Part of a small language model's weights.
Training: a variant of Adam for these matrices, 417M tokens, 3181 steps.
Each number is 128 + 32 x the weight over the matrix's rms, rounded and kept within 0 to 255. Layers, rows and columns count from 0.

# layer 7 MLP up, 1088x320, rms 0.051, rows 67-92, columns 160-199
[[143 109 141 127 168 202 106 168 152 158 117 172 122  98 129 144 140 192  76  57 155 123 144 152 112 168 131  76 134 155 149 104 153 150 116 153 150 155  96 140]
 [ 72 182 143 109 127 162  59 143 100 117 144 116  98 113 169 129 164  84 103  73 138 156 161 147 102  87 182 154 153 139 125  62 139 128 141  65 124 164 159  42]
 [134 160 226 151 191  82 226  63 116 120 137 130  91 140  71 144 145 146 115  87 103 154 136  61  92  97 142 104 166 124  75 113 113 173 105 105  85 200  62  62]
 [190 128 160  63 144  99  69 141 142 176 133  67 118 110 185 169 148 179 134  52 127 150 138 132  74 154 118  94 170 102 168  85 143 126 151 143 146 125 142 143]
 [138 168 104 154 143 144 163 149 112  78 133 126 116 129 168  90  77 143 117 128  94 138 127  88  52 157 113 137 141 125 159 125 134 142 167 123 119 152  60  99]
 [129 164 139 119 118  98 112  63 139  88 114 140 129  44 155  69 142 135 122 149 125 161 122 124 132 157 146 159 154 116 106 174  95 139 185 143 111  94 146 103]
 [135 120  96  73 100 179 219 182 124 125 121 138 121  81 165  76 172 134 147 156  95 160 157  74 121 141 120 102 145  81 153 131  88 147 109 142 169  99 108 133]
 [134 220 101 133 128 171 122 175 104  38 128 154 189  94 107 192 107 180 149 149  92  97 132  87 116 133 102 137 131 104  99 140 124 145 153 141 143  58 127 129]
 [114 167 102 150 142 125  97 139 118 197 124 120  98 177 105 117 136 142 106 115  86  95  91 102 114 100 157 103 128 111 136 208 147  67 106  85 155  67 103 128]
 [132 150 117 105  95 121 144 131  66 132 131 195 191 111 154 138 111 149 128 144 109 105 100 169  78  92 118 123 159 188  83 157 102  80 146 100 154  90  94 124]
 [216  66  74 127 163 148 112 228 101 109 137 114 159  94 115 137 128 142  90 114 146 119  51 121 118 204  56 111  91  82 184 153 127 105 115 100 132 106 109 167]
 [100 122 184 145 148 137 125 120 155 138 130  90 167 108 124 137 156 170 127 154 126 114  97 174 105  99 107  45 119 104 107  98 118 163 111 104 165  83  90 109]
 [164 141 147 168 128 129 142  58 109 200 181 110  77 112 141 131 138 132 122 122 143 142 122 116 184  98 134 125 117 141 129 168 183 156 147 107 173 108 101 117]
 [126 170 185 141 129 107 154 112 138 131  97  92 150  54 123 122 170 169 135 151 131 123 114 152 155 169 181 124  89 129 172  73 210 112 114 210 137  84 146 142]
 [100 130 162 127 130 196 125 141  86 127 162 128 167 153  78 140  92 129 129 142  72 136 158 136 135  99 126  74 155  90 113  91 148 188 102 123 169 105 130 110]
 [225 152 125 171 151  85 172 113 131 126 108 122  36 112 121 107 129 119 118 139 169 116 172 129 107 165 127 118 121 142 104 131 119 141 112  85 183 143 115 116]
 [206 153  93 165  65 119 117 127 140  65 142  73 105 178 160 105 150  84  79 149  77 159 159 143  56  57 152 114 140 118 130  98  99 133 139  72 152 117  93 118]
 [147 159 110 117 120 122 126 140 149 106 102  89 154  97 133 110 146 125 182  95 120  66 180 158 129 178 105  57  18  91 206 131 128  99 128 173 165 112 118 150]
 [114  85 151 132 172 108 135 130 153 180 123 176 142  67 156 138 106 114 119 112  82 135  59 130 141  77 125 148 148 151 116 106  84 143 111 154 134 148 109  61]
 [119 112 117  88 137  80 154  98 126 137 117 119 124  99 117 145 145  84 152 131 139  58 116 183  56 104 162 173 104 117  27 109 198 148 127  64 132  81 107 107]
 [130 168 131 145 117 140 165 118 128 114  84 171 170 109 144  93  54 211 118  75 107  57 194 138  96 115 128 129 185 111 173 128 140 181 182  94 131 138 122 133]
 [109 120 104 113 164 132 130  86  83 143  98 103  73 119 183 109 125 133 177 160 121 143  52 152 137 104 147  97 104 137 141 109 125 109 127 139 135 131 131 142]
 [ 66 130 115 116 146 160 112 149 165  54 124 102 165 109 135 173 140  86  91 152 155 159 151  86 172 149 136  96 174 120 110 167 104 105 118 100 129 164 122  98]
 [ 75 139 122 114 157 104 138 175 129  74  97 113  94 119 130 133 138 166 116 102 134 181 108 138 182 157 127  72 140 124 148 140 145 133 113 130 178 165 131 139]
 [141 127 156 110 182 152 166 132 147 154 108 148 143 129 138 126 107 115 142 105  66  57 151 109  81 143 138  90  89 127 110 137 153 105 128 156 156 154 131 108]
 [134 158 156  94 161  55 154 125 153 103  88 175 110  77 111 139 176  74 127 162 118 131 192 166 148 149 135 187 111 147  77 171 138 136 153  99 104 116  51 142]]
# layer 7 MLP down (transposed), 1088x320, rms 0.0486, rows 67-91, columns 160-199
[[121  91  95 147  79 145 177  83  82 122 148 152 118 158 107 119 127 142  92  87 150 184 123 105  59 117 147  87  99 114 140 199 169 190 129 128 121 108 108 139]
 [117 120 108  70 125 157 119 167 143  90 128 120 124 115 117 105 108 114  85  96 119 119 130 126 126 115 122 139 165 100 130  91 101 153 150 137 112 174 138  67]
 [120 146 101 114 173  72  98 148 176 188  76 138 154 160 166 110  97 162  92  97 141 219 160 106 190 138 114 112 189  88 146  78 143 100  87 108  51 111 127  96]
 [100 142 166 177 160  94 161 123 177  86 103 159 153 178 115  62 137 148 154 117 174 202 105 111 135 170 150 104  96 158  83 124  77 106 137 130  76  85 174 111]
 [155 148  88 140  67 148 133 175 120  94  76 133 123 118  90 110 169 140 156 146  77 162 106  85 147 163 134 134 162 125 111 131 107 129 100 101 140 140  55 141]
 [119  56 199 105 158  77 127  98 162 153 119 131 107 150 112 107 144 146 208  95 157 116  93  93  99 146  87 165 124 126 122  86  89 135 141 114 149 122 165  98]
 [121 106 116 117 117 167 165 105 153 107 142 140 148 149 147 160 125 146  92 111  99 138 126 101  98 125 133 104 153 131 132 144  83 122 157 166 150 167 134  58]
 [ 37 134 100 117 137 151 129  96 145 184 122 131 117 127  88 116 144 108 117 225  84  69 103 179 155 147 113 112 109 122 123 131 122 103 137  94 155  77 120 143]
 [105 188 132 166 152 110 172 179 160 160 123  67 106 124 137 193 107 134 107  66 133 142 124 122 183  94 125 117  89 122  84 143  86 108  75 133 141 175 144 149]
 [154 103 143 141 104 119 194 164 175 115 137 224 181 107 116 156 125 179 118 158 137 133 103 148  51 106 118 133 124 154 173 130 137 139 158 102 137 144  98 107]
 [157 105 102 130 124 114 155  96  93  78 115 131 125 107 122 110  79 120 123 158 136 120 158 135 176  98 109 109 139 116 120 152 132 119  83 138  94 122  77 118]
 [ 99 142 169 218 141 167 152 116 122  94  63 131 137 149 151 157 146 125 103 123 181 118 157 114 108 143 161  51 176 138  95 116 127 154 163 164 136 154 107 123]
 [172  97  64 163  64 128 208 149 122 138 102 120 131 163 123 113 114 126 181 114 147 128  94 152 118  87 110 115 108  98  69 167 146  96 145 167  68  73 125  76]
 [157 111 158 149 120 157 105 154 154 140 107  92 139 139  81 159 110 107 136 123 115 142  46  61  97 118 140 102 103 108 109 144 134  89 119 175  81 111  96 125]
 [151 142 119 124 149 137 158 128 152 140 185  70 161 160  94 111 133 130  92  83 159 108 165 118  60 166 170 104 103 123 166 128 105  98 104 193 149 106 144 158]
 [ 70  96 149 113 217 118 138 113 133 141 106 174 152 145 139 166 112 172  93 112  86  98 156 207 139 168 143 109 103  78 136 133 183 129 124  97 123 153  83 118]
 [158 134 109 192 135 140 147 134  75 115 148  89  90 134 144 130 107 130  56 137 143 157 112 113  66 104 152 144 164 126 108 159  77 133 108  75 109 154 168  94]
 [118 158 122  98 100 120 118 114  81 120 131 106  93 144 151 106 148 180 179 102  66  60 203 146 106 130 122  85 143 114  82  90 183 102 156 129 138 110  94 156]
 [125 108  90 161 128 127 127 106 126 111 105 186 135 153 144 187 111 109  61 100 130 129  75 140 102 137 128 159 123 132 165 139  88 174 151 160  94 138 153  97]
 [153  77 125 142 182  75 124 129 156 183  83 123 115  86 125 151 143 139 156  88 124 148 172 120 112 153 147 138 162 143 183 120 146 107 110 122 172 133 161  97]
 [150 140 161 151 115  89 161  97 163 115 203 135 111 152 116 126 185 184 135 189 126 148 111 145 133 173 169 168 151 137  75 110 136 104 150 158 157  51 155  64]
 [168 155 117 172 118  84 125 109  60  92 157 128 110 159  59 116 149 133 119  88 125 155 214 138 180 131 117 137 153 136 127 113 144 110 148 110  66 123 144  81]
 [107 147 103 115 123 142 123 121 125 117 199  76 117  82 150 113 143 106 126 147  83 186 137 192 144 142 133  66 118 103 122  71  87 121 105 140  91 162 136 146]
 [120 108 163  91 129 144  76 179 157 152 129 105  93 117 146  62 107 152 154 147  95 115 198 113  77  70 129 189 103 104  97 105 156 213 121  54 161 190 141 105]
 [153  91 119 166 138 140 172  95 132 107 136 135  72  98 113  56 187  97 133  82 157  59 126 139 129 126  61  93 114 101  86  92 142 161 174 125 115 142  88 151]]
# layer 7 MLP gate, 1088x320, rms 0.0563, rows 68-92, columns 160-199
[[ 93 127 160 136  71 124 120 141 149 146 127 161 144 123 123  73 156 140 133 178 182 146 132 128 104 129 129 131 113 134 113 115 133 120 200 149 129 137 141 145]
 [200  76 121 115  83  61 113 142 203  80 154  94 117 164  49 147 103 198  16 215 111 128 155 149 145 143  94 139 151 118  96 114  77 147 113 130 143 108  99 155]
 [133 134  91  87 127 176 127 124  91 134 128 133 105  87 133 123  91 142  84 166 115 114 167 143 141  96 127 111 117 169 158 143 133 132 107  97 147 139 180 106]
 [105 120 146 142  56  80 163 120 161 121 125 121  91 191 152 149 177  64 144 133  71 164 107 143 135  79 139 151 155 133  82 132 100 119 172 119 147 121 187 170]
 [182 160 167 129 106  82  62 144 106 115 118 131  91 163 122 101  87 113 102 131  74 158 147 107 209 147 100 131 184 125 114 148 102 101 165  64 176 118  58  99]
 [194 152 146 127 111 113 140  61 129 107  83 113 120 156 167 130  97  94 121  94 159 147  83 122 158 132 108 120 109 143  62 180 133 143  18 151 183 163 138 129]
 [166 123  88 130 124  96  99  92  87 171  79 108 140 138 186 139 132 153 142  98 154 132 105 146  87 107 156 210 179 136 151 187  92 117 114  84 176 155 136 113]
 [151 152 115 158  96 102 120 185 129  83 108 166 126 117 114  68 123 151 113 201 129 176  83  80 143 179 147 118  90 146 140 169 135 167  92 115 121 156 191 130]
 [116 125  94 182 155 147 163  79 110 120 116 171  30 204 100  91 141 119 167 126 116 148 113 108 123 124 141  97 170 103 101 127 154 155  69  97 155 145 131 171]
 [115 154 168 122 163 105 132 135 232 215 131 142 110 128  83  97 142  61 145 113 187 130 115 172 160 188 110  61  95 114  84 112  95 134  61 122 122  98 133 123]
 [163 121  97 106  74 143 168 147 126  68  96 161 109 163 115 103 113 111  77 153 141  83 191 114 135 159 110 156 162 132 127 150 116 128  89 121 154 159 104  78]
 [180 110 177 150 109 130 133 200 141  65  62  94  93  83 169 159 100 122  94 107 148 104  99 146 107 144 129 114  78 165  84 130 124 192 103  61 141 139  71 129]
 [125 148 115 103 134 109 153 138 130 170  79 101 102  61 152 130 191 130 114 140 138 102 112 122 166 169 158 154  50 150 159  81 173 106  78 115 148 104 104 146]
 [164 133 129 106 162 110 203  82 214  91 130 119 144 129 134 141 116  94  72  70 116  99 181 133 106 137 129 142 177 136 100  97 164  66 174 127 126 154 141  68]
 [129 126 125 119  91 114 115 103 118 131 137  98 129 141  96  95  74  44 158 188 141 167 116 155 106 122 164 114 142 118 129 103 107 154 176 114 149 110  87 104]
 [158 120 147 123 113 139 187 122 178 151  91  99  75 179 142 120 158 108  88 162  83 151 146 109 135 121 132 136 134 124 120 150  98 167  77 119 120 157 152 130]
 [193 146 200 140 128 161 145 144 136  90 134 133 132 198 139 108 112 120  96 188 166 114 116 107 129 176 201 142 154 147 127 154 131 104 172 163 109 156  91 133]
 [175 190  78 168 148 105 159 133 158 116 148 133 141 168 104 184  68 186 154 198 135  72 150 148 153 116 154 177  85 108 116 161 175 103 150 140 165 154 104 208]
 [ 68 148  91 152 127 105 179 196 161 156 142 190 130 131  67 165 124 141 116 217 113 133 112 102 190 140  87 111 102 164 108 139 127 151 139 158 132 123  93 135]
 [160 106 133 130 155 144 110  88 120 109  88 149  54  81  86 125  99 103 102 122 165 167  96 133 178 126 109 124 178 119 148 147 149 151  91 113 128 166 159  74]
 [106 138 182 116 109 168 117 128  92  94 123 177  96 142 133 135 126 102 152 107 177 141 137 104  92  99 113  80 143 139 122 120 127 126 148 136 116 187  97 118]
 [103 157 105 125  98 105 138 119 151 138 135 175  45 155 165 169 140 153 124 137 111 172 167 221 110 136 151 119  93 136 125 106 189 158  59 196 166 141 134 156]
 [122 142  80 133 106 142 170 117  78 145 127 141 120 137 105 145 113 159 109 139 153 140  31 154 117 147 157 104 112 147 121 165 141 114 125 150  96  84 188 132]
 [162 126 140 147 107 172 154  95 103 145 138 186  69 151 142 143 143 172 110 121 123 174  84 137 158 159 158 186 170 142 152 159 151  64 118  99 160 157 146 158]
 [136 150 157 116  96 152 177 181 147 201  90 114 107 186 131 135 173 141 166 120  80  64 106 138 139  91 160 136 130 130 114 130  94 162 132 154 114 133 126 149]]